python train.py --num_attention_heads=6 --attn_scale=0.125 --bias="none" --parallel_block=true --init_std_down=0.0 --learning_rate=0.0125 --schedule="wsd" --final_lr_fraction=0.1 --max_steps=7578
Each number is 128 + 32 x the weight over its row's rms, rounded and kept within 0 to 255. Layers, rows and columns count from 0. Numbers have three digits each. The size before them is the row's rms in percent of the matrix's.

# layer 6 MLP up, 1536x384, rms 0.249, rows 359-564, columns 160-191
098:111180109167132116118186130081117113114134137118123141142128178089150155134170138180160083075127
100:102116085155104145122118106168126120139147109128122104119150139116148106118131139088083161073106
102:082130111133161122150151129120110129113149089155142102092188129182124117130106154145090177166137
101:171132125146115127110097182121002160148119033097117140129091175149118163166152158142075148125151
112:105098185185150174139164153129095104160112076101087177136132120155130143117134146072110139168113
087:121160191114118117108088118124177101156137176138066155148160144136120090144133174204152137098112
102:107165161103043163133149129128092143101143119149203131107123103020142106155146144127147132139158
110:146073100145150131095098146088093043197113147111121114114110150117122116092131148086143084118112
103:087081152121154153099122153110141156110137172128147141145187125140211184098165127125111111177104
114:152151186105114074118171114127158113144147153168100092130198132102127053153183134149126132074127
097:159114133086105106101144166160137095129112119154127071162136122141161075124082116072084154144158
090:080076160105154141085134064180070133135153158147143118143135101153175191154070099122081063111063
091:180156135173156170117104153108157137107140089088112149113143110128151136128131114137154102117098
104:051065103112070112102118182129137103109112111128131092172122104149133174109152189157145113149098
095:139152188097117119133112174103131105095116088177116112143115118154145094178145073143135195130148
102:118109146095121118155137119156081088147075137189089162061118095142098120119158196062106126141149
109:136147110154162114158164114072195108141172169134102156155104093118125164215118151100075064128088
100:133100099171130178126151165157154171124184168103213131127192082049109107132122113144119088131117
098:090042069046110120101143185113147088111056067148189116190119166176091146156078118169161145141154
086:078118115103115121151165134138093113162085172144139098205068104114141106148112160175171103160115
089:149137112176092122091130190108110129128109145115147137135164111082140167172149125194081093138119
095:122163112127036120122145115171084097075071104086128100148118124090186120101130125129106110089110
103:133120207099172086138146114199180151094176168117163080102125114142116112110113148128147173125150
107:109120114130184130136163092090187123123121122198107120191155139131127117144150089185073085129195
093:182143144082156192129140187123114162137150136131138125132203081127121109120092109150159099155131
108:144093113105130183120136158132116130096080102181139160071122166118152121121127156158189106218152
100:141128163150180170125118134170162099065106152156144130110185142162146101144141081145118088057132
097:093114162099119144132101120135153110123124186133152139136102122135064079151130134144116112129105
105:135094128174137202100156104107078165219141154163165182135171129124137086088118157097073101141132
101:108126091082174154129144183101148126137075108161181126132107119151116081078123185103058142151153
096:111128115139096115060072126152142125100108105105107119129118135130145070186091124123105098060126
102:122132118092099143081111187112152115146086159134123111105126104158132111106113134147112162097129
094:115180186142108190105138192088147177114074109089173183096104138056150105138143096106135073152170
102:107150177101145191160103090121138108173083180148074185142152154107133140073181076148145110124128
101:188163165133144135121119149074114185096126120155182108127109100080137133114161109138127108073134
094:131099118079191115113089122097065158188112175119142119152178173117148110099133175163134159120132
102:093098103138122118140142105103128107150185139074154136199099112114153021143190102087120123123135
094:092100080135120132136083078123092141149103078100133186150080092180149137102124193142128152161114
102:054144127141144163132113158124113145062140067073143163167124146120117150095112055122164099126168
102:117186185102127161131078146164142107126059168126113197118180108136149145140111088174144130111092
101:180117143095160114089132181153067118175135164141065140154129158148090071105124159164076158122139
098:117056146141150073090126103189136154132079151076095175189133093114157137149116069104146125097147
092:160117096145139097115150085150131099127097088150092125131098122081138165156093110113057057138098
102:145145143131147133115127147110093099105127081137128060146107142143062089142159138151115160144102
115:180232140130096124137172125168058119117124087159096120148116150107148131175159180139110114142098
092:139072062099160154133136151148157182166179153173161099117164102061116122088162092165156122179092
107:067101156110163179094168193139149159092111112111104116178094178132154100170124187073143136083103
107:158099137177163142202097124127100117132119048133092152127172168084136187101147178127103090121129
095:079119095141106096175105093157132080137172118094107080139172096171095117102172175129104122051148
103:130126144113189101074148165153116123120194137126124095079198109123131110113141109188115099062072
105:130170122142164142103108078150127097168078136156108144097121142091128051156098140077125190129125
102:068092088123079091194234094102119108069176152182142179101161173095106137109147148122123125143116
099:161097139092140090100182138121073196134146116112151091140155146087117099153084117113120148140097
097:154088159201163150145109118117115112095095129116078153130058082080095169095093168122133110093127
095:138136137073098142080094110113143128087086114128112128183197152145162142111134225205085127132138
096:084180118188081153105092137098122091131160112094142170113152116182161099099144174132155081148145
108:088160193119082059088162143141125118121101189097112093107143198090132123066138105071145136160153
126:102133168100113147135124171161095129128174120133089144121066132171113142091111175106104105115134
103:152147168132146153116104100087109133132130118191140129072141093125132171093103101134096090141109
098:116079122153078101113123162142149106113154162139125156122148056139144148152121098103096127164099
100:176155087132122177110157175123159172154125072113135156160122132098190092066105124115130157064158
093:223171160106142124101162111114166135116122133142120062147145076118132109138149068144103075139109
093:103167158139121124183129130133170095141142129172134144117099083108124045092085157141064172116206
097:137146168115109084103142172167150088040134113115169130124194124138145143126134101128084098137173
111:132148096144122172159109165153097187147128113113044117102103141084149117137126147138136183141143
100:121110050078114148172132135125141110121150098106152102113086051102077141129151110130108179129108
097:142145126089113126115109145088107133183090162164100149068144183187082097150083116130162135158109
084:220124155112105173102125137061125102068176157113129130147110158113102119092186085143082111040127
097:131131150089150172181132073110103132087117132119062137140117115138099136110121154090100116170144
099:096121143111093102093082135139079139154155134203086079175098138132139092096149152177104116111087
096:086105166182094134177191132137101072168025163156103156093163128131119137086112129102137135115165
101:149154138101137173094132182163126143157152120079146110126122145090098094101131066119087147087131
103:120143132136112125111121164114143209132114138107112127089134147090156112135080163124167176087166
101:162110123147117151134092102143095104214105103131040065142156116128101090143131181132181106098114
095:125185119150109184120142139139133124137151134150125112131125055181158114124153100179157091094123
099:153156160150093158060135143137144159105160099118092113081130125104158146153083161168132106140152
097:129097120169094049139174094148127140126119182120194141090097121162148117129128108125098101075166
099:136099123137176113185134131126189103134121140094086124111109119126130126113194056140107158129179
097:137123164184113083117137147156121099142138168088147134125192173137109118128161162155127106132118
091:135121159112169189137069196141168178101132127104169161136133138148127144109103098149113130122107
095:144127107092114122162151087157075123117142137101121150148223109140107173143093150132123149095089
094:153079109080148122101126112179160131137097095234200137104124155118152120147145116074111160117146
104:123193103111138070138145161137156116128112172113093131149182097076133161117122174101116053074088
093:152110178135097151098108090131158175144158177135139140119137146111147120146120141179121093096081
090:091125068128065160139127077125046116176182143085139126144174148085100124108188128128066107108101
100:110093178113173146179125131153159164122197159099104110135102159165144093172127055155118066091135
106:096160105195081158088155103124106138146103093092098127209140132083131083102093145156114113130082
103:119092143175159091112169132098123121058192101166134220144120092130130131151117169161125133097144
097:059138164138151146139160114118137090133187134109212151108169047137086141125128162142116052098128
092:143138152171147125081108089124115055105065160088136085042150170187191182119208145113144157155100
115:126078162126073170074139112133144089196100112114079096121174110073121148116058191137105117082099
096:088177080088156131097117143111085085127126191190097094156144132107118185153140156096064179148119
094:134163119145089182181130177233144156144176159064134142165168136090133140181163106123128098122084
099:114130074139092113120153089149085082197093129112116149117160094142116140089093110164113158176111
100:130146146127170101122095172084111123137078141121139173137141180105131164101135126125108116171163
110:156170102147096116074182145155149113103178162157110168104172118172111112131137103100100111076115
113:113142140087078169109121147107106194165106133047115116082112130156175160163136095135103069127118
106:098129125116163124106079125076189091114203152152082170135129157057121125128084105175153121091142
090:101114136132116130148165089118158109096105102106130087070147093057173124122105125134108107100161
100:129131123146137099103107112086175104130177053111121154162113153162142132152155163121121150069096
107:094178146135130185064155122226077116105115139082123147162181043114135130096130078151151045141115
097:169119118097132121112086134185073107092165086125083054106123114104140148067113074092169110139129
106:116199123101131158101116105127132148157189127131105136141142152135140093136130181144091145120106
093:142101168196132101126116147111074125113086126125179129141145143083065156162138107196174084135142
113:110128128109107138091166243096159109150132101161144202135165064143128128107160125104111123106096
094:110064172112114092103106170069150127113139143094137159179140163109112153105124148165113211142114
097:115140130124139170132106116101109156101113125096149136117164111156167146083137135135127149126114
095:064096161152099168091175122120101103159183139134172180175179085085145123094150142170076152094097
089:064091142144073072122161110132151173153170150135162170220142076122103141131180165098105140162104
103:151136170081144148167116148115079084139146106111111114102111098094154148162123110174150115106165
096:117113081153117137082128174145102089130090136116107121147143155117134127174151146132129141099084
106:191126143072120164111127111110179147126194127145079097122097123119136136119110124185124140122118
104:120137136043125176169172098178098186168107112133119186083219156150040073127138077133115130114153
107:104067099098095125117157158158123112106098108120107178162166141084122115112092107145150150122123
096:164138152125068083130131122129104137132151098128093141168117113144126079141158106159144105121121
088:142143107123159105154140125132118091108144190175167090144103121111132069149115168102088130201140
104:148076121131154152089188107137160132095112162098139161073180129181130098167151150186102083171130
091:074116108156104136145154102158135125105107165127101133117134104156179164128097164136140073080108
103:157164186082166154168116091120161108172108137124097138152178091091124173172114048120156102171099
094:132100141109090119106113126075135124061179102119148148153075116096130062121132100127115134188090
108:093132121105191117041128120134167111142104094097100087106180132150168170140118150168149106086143
094:092154101106079171090153126164185144112152126052135105101155161185148135143156087141069087080066
098:114079170159086150137072116143138071112092141153173130092134122117172113133114137057201128138119
086:200102132111176094132087148098121173095131139091122132080084167212092111129149147117135145136125
098:118131077191098164077119131140130139150139087130116146175158078156145103171127147099092065156144
104:170099160128109142123184160095077126176115163121133122201140155168079175157100088081153119158134
101:108166183165111127090126139156131133127113123132137113135141109179151143072187109100137176072146
098:129111175128132112160107124153119175096080107151133159194147073208156113124101120173102169123077
108:171157110160114132167064125147135159086119048076121168162132081119138167121098182163103173129110
099:141167185148151118085065190107099108089161071137125155105086111156139154117143125175176152124151
108:115129155118164100116144128114083110131145148191108166106199140136100125159088147140163191129133
101:099144185133181132131118159089084122083215094116168140096038093116156170116128131166089103128158
089:150124146104175150138133151111128160139140102130144093164180078114110101152182106123152112205146
101:192117116131095143142133089137163153145128093147116137149068160128055086152132090175108134155062
091:075110154155128195116108074171071125199113130122135132118083149150094157098085152142145085144140
099:086121160119194104148113089101170138131085061119123173104109151155148079136141123180093118157081
101:150075067142151130085043154101146147141139184177126121182147144117111120130087178180139118167116
101:135092109116157114141139103166069082122134179138081099164135153171171104082149099075091104124151
101:102110126117120141093062120104177121180133070139106139153137150121136149114153125092121107146050
095:150190125084133132115113114165071107133063127131082142176133098125094144159132139144097077118130
099:055111104114139140089106107146119087099104125130116084136178092190147114136146109195102084057131
099:157115118137151160123110120182111168095166100054102130125097069146119062126124149091160052137136
101:192149118127125135117125131132081076177161161166117111047122127133155145116101047103108106139118
110:160115116088154149098099121103093202162114083108046122147114110158136076139121193148104135131106
104:096116142164099145144178147106150138117174119123133155093058126133114118111117102097155061175136
101:164057141175094109101137137075142122134110176149091147112123120152174110127160159163161148103107
097:149176135167120117141140136162155107064196086145146138150163119156149084110118125118158111146088
097:146072169082151128142078104179081088180057135103089182093125101104111138143078100128146087134174
100:113135123147131089138085179123135160080160132144121156104202181173108144163128108098137163129151
104:157083137096138161094169088200087175097113112109102111054163089149165111107103179156128108118114
098:100116133169080155092138175120137036148147110146129151162146127165130146096158139115070114116132
106:152109142066192147137061113158113150109125103125120113164162141113139183155112086164158137171218
108:127148104182101186126135079117105124111135120114125127181146094176116145133102138151101170096093
097:096080161085132107120088166105096125167149071092086146131152129154119156136130124117119034137118
097:158212095177090185123165121166124125078103091154162123143110081144103095111153102083118092098116
100:098152156111111120145119135076112111110176101165189140041129143123130140134083095135141092097100
104:156116128104171154133139131114124118149090101150132135116148087195117139173122118162137187122125
091:082183198141119160122156140192140131149163111062123156145107116080152177113092147070131075098091
098:059165155103103149156101109179129141185080156112107067135111143103115169103086150122104138107105
104:117151139162138181095099142151187117060093152161146152105159126113120048168094146204133128125100
129:054110149123095092165127093108102112101143143111124122157154123125149131091164091137152166146130
101:133079131154105098050127129101086188106103168165087147137095103142080176075153101104095115091045
098:133099124130153166172184101141145189170103153139130110119134123101107066106191136067090142088141
103:117137109196157077126086137091129203100127113054166091157166068132152066121118145144099111071113
090:095100165148127149128104139124077133113140100104125114176144213091115124057145092122119215099114
105:100185124127138156133055138157141133120154130113111084158124100074121128092092156142114121120121
102:167136071111166144170157130113123143140145117117103190122162106118103102144156132109123163122129
097:113171105111127155097084155124161094156115130167159147136078173081137116144149107146073145148128
100:155123125166151117166132052117103093117147067120136112124136168121109165112067136129117120143115
103:136160110076154093129093140138096142180149145061113163126161122098175093173116126069120164125189
099:088130114102076087160123153119137135111103170128082099093127184153126135103130139181121168127135
104:161098171185129148184097081121077177120125117103101133076118073136164140135162041112142078086151
098:202106109080077149089144104175123134145185172136111080153102120077163088122132114124119128174176
103:079128119171145198106037119126138143167120141094096130144149094180106117145112133175090112128133
101:144126166101175111162149121169112140115159110159063134141124114099174160121108117102137154133052
112:127075133106154164118089139163097130168054165194115111113073144156145110080137083188123139104137
095:127127137155149131103140117079174117131183172148151134114178161037139070079096142179096120135095
101:141140134160133086129203142134154166116137102143141129118158160118150153107137194082132130159107
102:067148144111092149144107193111122147157133112129172192118120148088085125144148037109141203131179
097:102096150177061135124116127145089132105121106075116119118160077097157134181137095145111109074111
091:170099116060104147167106151063174125124197090139102140111084127089113107120125112156165103193173
099:103097179082153110139170182147078097111073126118130113155107096086078145128087105126166059155166
108:086108144095218167100154142104174160121165148167082157129131095071088114160118120183140165097071
100:142106154089096120106192150162160139146129064110143163214107176149095081103133086146130127132137
107:146068130118122135121084121121060090151149190167142065121154175090146052086115143043069203164125
102:099130145126156131122162138152168139120150106130142113130152090115123146157143104156179171155179
094:127140166147104100134078162119144177151121098139079155139143142113087097102158173141140081105075
101:100151120117144084153104115133166061122152082152117219161113084164165099130140061155115168144100
107:095066132081129132098146170121156105152152162133157149142147163097088192128148111138103122140157
102:134148147113117166113125159132098103148118139135090165105074131183108114100169136049137139177116
096:096115111145083123134128142130123111111133061174130190120081118073118255158177125086135106070112
093:118119167130122105150154102132195183124085135101135174126135141124069097141181156122106110117085
099:155080121129105188166151139155124097144185098164125087106159095133149133054119120129132122059093
114:103190140178132156128100164098153136143095115106107118152105126131172106127173151133064103150154
101:164088127162087159152114127148165134101093108131095108150109113143138117127076124136104176108094
101:151169153142086128128118145109096144107144163066138117065105109169119055201164157187089123079153
097:126135137182073130083149094111142138113147115105114097116141077158153103167147135126108096033188
097:127092127153066126097070112102154143097109080159169112149164134057174157116114157146221117162154
108:137107119145168162140166110158114088086129110141151083138118219084117209116105079081154134126146
103:103085136126102088090116126071116169189137137161161115139174094153132147124152085128197071119116
113:151084151165139153099133176160194145144102086103085191162166120165121125096152103127159112097114
094:209155171080098165117201135179185106177086131200153137150103102134080094119120187141123127118111
098:157163152108137165134168189144119177102110131077164164142161095071101137113103110159145198096104
089:124156050097126133078081110149168147176103129147096138166129116155141169133125135152118120056148
090:134179102129107091111156188142090163116135170107062170110168151096099107175064141115147142108162
096:129136124199153105078115101080103103105189103094134112138123105071131128149153112106105075150158
# layer 6 MLP down (transposed), 1536x384, rms 0.13, rows 359-563, columns 160-191
089:124065171140149091116066094117131126132115098182036169072148118044143163172093115129153183141121
098:097125084148144096128125157133082172149157101157128191102142104102112106124104085132171131109147
098:116130124143146156128152155105148108159172170194081116202141118108108216153107110067179101204155
105:087123107118142206119078103135118177127084117080043122173134155186154117088120188101112114146169
109:125091135097174165127116120149142079104133120073137097116141117160106132147076153047137105140094
085:166109097123117140089162084154149140132124115121205152163113188181116140143097133110117095151168
106:111126124115121100146101084101149118117119134104151190144053086089186154156123094076156108136199
115:132111124115144103118126103103090152058138130184162076141191123145123114151110125108127128166155
101:169105088139203151107124163103129178173156116128121185113138089096149083137167119120079136127114
113:166143114150135133200199164066101140150149148156098163110105175134117178115121078176074173118078
102:145153184140173136062101145085153114168176130121174120154148094146115094096124172104190138103137
091:157062159074090136129173140099142165089083191107158131123124156065128150136169105058181127073114
091:143117118132081185130104125128155107152125207073106125113101125139127144143088159081151085108124
111:106144164110168109157123086115173138080129137106174077167108150124088092119177081121134108143130
105:075116143174101158124066081111172088122108155127099136177153144115071175176156126091113050104157
100:120118148096196111106076085122199151151108127155177066103143163110189160123113109095128093153123
107:159120146083111093085137135128101159096072150155119114076145146141064110082109128128127168092103
097:138106082120095179082143125099125128121106134111134163140095141081132138111105159076174097168144
095:100110198154153180058148110088151126101152114121152077157162141111114160145191170098141127149177
087:165183153092154124113139137103128172085122160135074130131191128128104166121106150121118116149130
091:170132124148132045117139110094148181124158103093132143118110136163151095147117123116067089146136
096:145139141118138086079109139115139126109082133134125114130194122136064136130150104113134125073142
106:139140187127116151075149075123134122113143177124102109120119105125115163178117119149149162140128
092:093127120159154130143099138130154103086064133106096076096133109130166139099142103162099156126094
094:136160086117130105138121139106156119179134115147163143147130126088105102106090105170123121125125
102:172146117096147162147105108115075115195159121109146086148072088164098125139035189134044184168134
101:124107087181187135064134153137177099108092126093109142138135163109143069124079123163184144099088
096:086104148125175067199131131150090127128147144097160069155124164091142151130150092100167132161186
109:121134141145130102100135132097134109149164214126141138154134099111157102071129132152104066130137
097:061154058134126185170170060139125093169129113135131131100127123097146167141141092102142129108156
094:164131111176120104119165154170114107125121114132151102070134087109078101096105129123171230096136
096:126117132101180082129144125074156160142148125126142164178181176122065162110139102143130122147166
094:170102112135142073119176139116115137054167151141133125139139067138117143113134120169170098115088
101:166121122137149161121100105134168118122099110088085159148145144124111114125111102144031108127140
101:098122123044124077129098146078145148141168180148095180191186165060155128075104141097156117077116
090:192187134165138174085084085141138121124146104101119114111145187139151086099117151110063071113111
093:133185094174050123126098164140110128183059156109159157083174179142135197083131145167153162152129
095:103145140133136115161114086075138080108158084113177169175148151117136118120158151076123166138123
108:153130059104124135055136139099102112149155173141118178139101115092155133131136150131138126118136
098:086199096135153181117167156134136127135184178182092171130130124110162159138089132088122197151143
101:121085181124139102091126139121132129102161111196185061137113128148131107153168152146146070176101
098:164133112092178171124111100102114152132140107137125110203085163145168141143146108061063149122140
091:111124130113154160160146167175145125110137139093151109128128148197146119129107166156121157129122
102:185125081109168162162116122159157096151145174136143176113160111153137175127096058160108069147087
126:150214135127096105107145076084134112190176092132181157076142130132109142184165125148114063130171
088:126097112121155165125153082103130135072090133118132155154090139133170123179149192115062125129121
104:126071152067168125130112087077120158085133173140125104173155163125138081146150106119104114125184
110:139051130106136137125189099158122110168191105145165154088134127096146144162103123142164099087151
103:112119122103137083125081123130127168092121175100127144105087095123167119084131124177144100141139
102:149130134118078122145130177147169110091106159107124091123082097130151108083123195208116120079115
102:142136151110174112123174109110114192109153120098198113142185128128163069079128107090091141048186
098:099152075130060116178124099144153144125093123211080129120126139136113107141147106125152092159098
094:128140159143103133118107121062152152128128175092154163169126102106109204165112112154089105082133
105:144186181097126134143100146113126134124117169062130175083091155164145110161139116164128137139174
094:149120155174127144127156131116116137035160174122147170219141128153130168134143120140068128078102
092:168153072046184147135141140139127119171086162167160143144127062134112109164186144144116129113169
107:119090186118113091121178089109126086129165155125106152097119111099140129125190127158165082143145
151:133110169139085171191174132145141131123176135142131111138033207113103154137127129132208101137158
101:136121068070148117082142094134172094194167111209121138176124118097122151150219135110146149172144
095:119117124057139134155093168132097128162138124147130143142142148161087127104174121129140126152178
097:126175140151156151139159126151136174131211140142190137126152134092188111080129130057153139108112
095:105162150096157112126110099146111128100127171085096129094124123141142099103124166128111109142158
095:107144073137109144165117121057116053057104162181175113150119125196164106117168161111126095176084
090:167141059132127114105147090124172101189048146105107122125124148162113147149117131153158166110126
109:129095117137133101149098140163128050142174164108197119122120115139109085109170071047108121124129
102:131105136135132180164161153146120169104092136073140134101134170107137106101108106127162147078131
094:187106249085102144155139130129109091118104115118170128110158160083049161064120165104155090130081
084:126083139141139125137149123096093144147091119101118148135168108150178143169088128074115071143185
091:070110089170159068132141094141139125081140082106132072110070143125111166115166129147144143139152
091:126158171114118136132181141090189079136140200117148134153184093144089127105093081114208126195131
098:127180127109143102142158151083133123127164164095113136177171104132142140186132122165132128120096
097:112142173076164098090126122083083101113151131146153156096123128129083123151068121147122132185127
111:188089135155139139145134117150101152147202116144086094137163094174103088163141078118144151174068
101:153170106107088092143168101178148132145147137116124135118035137130150110147109119103169120109145
096:083085099147115053140097099108084153121122130143108104186117133130037120145069155079091101125133
094:107105085151143085140088070121083117106144158144188119149096083177130139207164071125119136091074
094:114170136101151153130085106082105124146088133094041115115140129131094159141092171152177143145078
099:128185068181134148125130158119102082139060143142151094124159120129084136134126093199104112136132
101:121117111167165106168108183082141109152144152118168024135132140113087124089101143144140114170165
091:139085083108072139117191091129144178091111162159077152106126132090125123155172090146106143132182
095:162114122159156131071120172118087110146133111093181117034103135109115115187151124138150177103187
092:076142073083142175145139106118134083138099106136124108104101159154165155141129145169145167090128
108:112105106152135118115154066085116092100103127087150171112135099180118161064089047119058158135195
090:157096096141100121135128115181133158156148082106135109174081101137095103138129092144118100136152
087:150086133164116136142124147112120085127075079202139168151106102125092131134107080079117147136074
095:151158147133151073130149115148071080140118185124124106088145147128091106147084116159128145085081
110:166134097159184128169123172155125162165156127110164139119133152146121107132117114085147120078142
104:141097190119128130137196137108145135107100104121121078084136137191150151148145131076108107082083
090:135073097081111139118114128182083143078181098161097114141142140140149123136102124116120125131122
085:124207113080103146141060126120154066195082156134150119154101069143143084140093116077138130140128
122:094163113108093084105141163132103167085156118125250116060136088129076108144119126125175152132129
095:107095160179067138127137077140114086108157090097148133137136131140139092148169184164158126125150
097:111136109111146176128105131158117125160143134098100192112174156107138113103159106115170139160156
091:123124140127064088150136139131152099084160139166148095147118195111093151123125142149181128160200
102:112100139103164134132184125135164132098165140094117116121122062145124208126099150163141122118098
100:084119111059133169137097059124142091160132159117156079115092202118130146162166114212104141146131
118:136133170140141132109094117173134190153093063063139120129152133111131144167186138123153123112097
106:119117166167136127070124152184143154135117122117103150139122152095112087140074183064066171103132
092:133164094182122150109088129100092082156134181077201114219127095066100145135082073121139138093117
099:142138166093191168178144182099167087096160152146139095134129110154120104098103156143116103126100
107:113131130116168120105106168179177096102137041163112112116190151179076119057169143132149120134164
097:132144139165143128167147157134221141126092135159140067147105196146113111180108126183108069186089
103:141098128096166145148109127095101141105142145138188196118204141126122096144117185101187146172180
095:103119116053080141099151212078161145183157121118137161213118167134159116147169046140135114106122
123:131112198120151135121130116082161167155165150133165171155062133127134130158167198081141125138097
094:185106228140136087115157157138094163133158187073146124099169118175131060150139121111151120113155
095:155095151112126107092129136135148099175103121129123157189137107113116130198167087136164141107116
103:137167175128135139097104193082143124157145107164099149110126126193089114118157181132061075102129
092:145191109130189171102108152159104117154125099131114109108138156136166105106107186127121154104155
109:133124121135084128085087190120087092143169168142193173158121143153131116144148143142095084125140
098:094089142107096106126078121139157096084091092120120149153080131120121145177159132188121086146032
095:141079138113143099116171138133192119172115094092162160126166165127185075151129118167191113133178
109:126157120132167171108136158136165153172119055147102137053117126082057102129085147152122137117107
101:088087086158116044151152146125107122149086134124099127130124117169104101131061164160129085150116
095:075111126075148125109130095104157135186183146126123115174098165156067166081140131137120154174154
090:105149111155081119134182141128100140094044112119172092114115120179129082084093126120148118138138
099:151088111121116180152112080102096159127124177140146122147098181104128122120133165124173153117130
088:168169214127156186072122108171095095085187137134169148107089129107081129093122120103108169123102
095:122135125161156116153150180106111100133137147117187198189094140187081131088138170153161093169176
092:117180166106144150135145132149095201194103131207108152093157158116144148105107121198162142102145
107:090145138070178181148189172118167148188154131147225108158152160122125120092103156103116195131133
097:131163136124168108111080143071178140203129130125109072154108105148163149115145133150154128151153
100:181126111118146109118186160132177124134188086098130112139156178135102168148099138145121123167102
090:066125092148135149136127139153119133162136091116140110160122087136151179153123132138184085077128
099:208192108118167104106111124077137150125122058087111139143153149082100154084100121109173162052137
102:077112140108082154138121109119171114119135132074118079171129149149138153175163059143150185104156
103:179098148148073103160158122141113138137181142110152111144171093097134165111099132131091081140133
101:107116104153217083096092153124146094079176185136161084223159153113110120099118141139204119167127
099:116081169159181157138156133144128146156152091119138158170147136110093136129073128206078149109158
099:137137103123101148110101126057133149164170132122144108153130188166101120132146094165142164138050
102:161124109124156147136130109145115118101148115131140124098098092107165112150097065171128112122174
104:136145104153158117142132136114087121156168155091170133127137097163133110145194127137174129096167
089:104188151193154127121133204179144083083128058139165139137152130087166132084176081121075124081108
103:103139182061123172195146156168101106144073195142106101143060125138151113157080126172176161123139
097:134184123125137171128116122057136082198052106116125146150083113134088157170100143105138142157150
101:124097168126152166105150099172161072152109141118034107083157119129135141178149124103138123126124
093:132146158102077108104131114133071104105136173099134086127096072094086180183152095115149114099112
100:107144142195103161081116125110167109110104156145109106099066120135097153135114107085115162184121
098:173092125095110101169171120134129180103149180153127184130145124186037160158129152141137191144134
095:131165101194178121074170117092118132150105143133129150114190073147092178128101140166120134098131
099:039142147075139146125115111133042171137107141106145068092124127112106167132103165118127207132071
103:144073142136130100146132108076119172178181167146112117091139173096121115158104135100130115137159
107:130164128134135122141121130093103164129151101120143181194149159146110084136190121137121139093118
109:162154150116128125101130057162122108125131169108059171153105128152139086190083174134155109124148
109:143112128093130127119145099159078095147123174120138132109129127170100118177138139164127168159145
101:165192147173118138071117117195089137084083059128126105157146076135092144141069136066137112175179
093:119084147085138134123128146162113073150121197125128123166119151161127161110107128104112107129132
098:114145112127067056141176090135132153100108109158145132115190128153131199153129130179190138101155
098:134124157101085136176184073132053144126119122172178115118087108137138143174139106102109092144122
101:137119117130107141123101125162108174109105139124187179115139153130162112096082127152170092104107
101:154107111097142074109100125067207157123111129148104114104118122131103128137158113159123124172147
103:159153122119119120134147127146170126210098149123132179165092120148132102097157113128192157096125
108:120125150137125149160149099141134094113141127152113122117188146138109136105105111129111092101073
100:166171107166124153115115074135197133140086197110149096105136140113115106073132112128203125130105
104:189136055108190138143167100141121091074169123141160139131128090141096142167174108147161152079068
105:082070126141089129147085156079126110074107105115150142103154123053094148124164137151154081127177
108:149139116172144100126148157109108125106143151172128143183135133165112148121132106116100174178146
094:112066141161126111133115124082106112173112165213177084105152108161101201109108098164130074149218
100:107135141105166111116127130160122164088201138084182095078155103129140086188165121120150140175126
104:200141093073150155128155074161168068113078166159061184099182130100120145113128068168136123155038
124:123078104157112136161132051140063137162058134136104119095133140143144122081084191161110134139157
101:171086141103141162130170126115064184093115064092156143156144118102111133162138137102119099152086
101:153110095123145110099198144112127111110129094107116091139158107056098076114102148128101116164105
104:172167121114157128165081146139111136183138141129075156127099119151120130145028109150157158138110
095:103139126073125095113091090154075107099131185150113145155103125130140088195127108151092102158101
101:121128137169109119103129161158134087124070139149108148115090093160053092097175111122130165171079
100:107139074141117162117165061140136096130144111160110112088115130149128174101102182077107160033070
099:124200137184159139104189165112158094109182090159181134134118158118134150156107080124132082121134
100:121165151100090170118128160101100155136119123157152142155134148086129100144136090191116113074171
100:104141114142107144112115077083159131189137182151098174104067113131118141136160111102088141129104
104:141119141120152110185127129130108099078097118175157197130138132140111114083109118114086065143097
104:161108102115146154130125112080115133087136085163122130152098116114128114126116091166161183115158
097:129180162123120072117119115165093086179135122128100116136126176147115191144098184126168171127157
098:098151082120147146117124128120191113178095159078083078090135166115069169118188145166087099186132
098:157141139133127061155166120051172118113150165135151159155158119127070104094096105183112107170104
103:127184111101167155101093093097100151178138176171181115099096156145172127105067133181114142110101
096:115116146139139143086147189100165152142142115192144090112169156150154115109110115179174108162125
109:131123140121163119128113083093103153064102143111151075120154144133103192130115101092108122121101
097:142107153120174105186129091182152155174123170155089123114172136188094135165082109141153136117106
097:139062122126090116163123145114216121155056131157132119102168178139098134125129108114155177072064
096:098117126094124176154089163161110078100095105229137109121150156131168124119146153148106116171115
102:158113139097198099164132171119147103128164135146129151064116103112105024071094095099133123087131
110:143148147084110162128216158083084138152106153132116146117107103095132120087143144126139121118104
101:137123166147109106106210199121124164085119098129117103115059168070174145113170130132109109143166
100:133122195122110121135059108120152151217114155118131124131145137125087132117127180134108110113111
094:150093135100122175136117113102141095089123142115139109119116120104101127109112137168130164123118
090:165184122114129126154108161123126140109099130112112089075157120148130150060072169144098103087105
098:153096149076067100102153133151191144077151126094142172086133080146119157182121166119079178153157
109:160127140085150096145162131068141137198161117121147171141153177136107131125133058134077143157090
100:134102086140112081123076136046159153112096155127116138108125122109059156089131163122113136249082
109:192180154135161147121076120147099095129153134103170126169130129135035169083117156121185094157126
092:094110079078112160127126102131132138148166109163111145196099188112110149139146112138097126160074
096:144084081137105136142123109102161190133091121101134124123120116122119101121182187102135111138066
120:174155126133113144121109123103118106143084161109111146143166115097138154115129139142117129109105
102:088101083127178088148067115178125157126140097109171118138103136154135124155101153112091112079116
093:118088127104124185129149087099139106159171138187156130085084115060120090158065079143181118172174
091:134143094143175153132066166128141139201157137128089136162105096164087125142125139159178126104139
104:148147103124131142174121121096107109163086179179115074128172120130112150136102119145101119176111
108:107191108120138142142146125164217129155139141116169062127163095159166129128105148138105146177146
105:141194119122094130149117164127083189135120099189153115172114097094128139117073128123153108144123
118:104132116108107149097121078108157122140033122118121189127087112149165120124168146129113103113139
099:114078129144117162141120158128098147134134108119152151166165136134146150133188141160108081090117
110:193104136153136171102129182158144164143124185102142149127130125106199106192182137115155139117153
092:144154141146123130199156138157116141085114120095156127094124134097154181110149133149144146145140
096:104171109140110157156165118063118103186140148148089140146133117127132098146219119101130078110128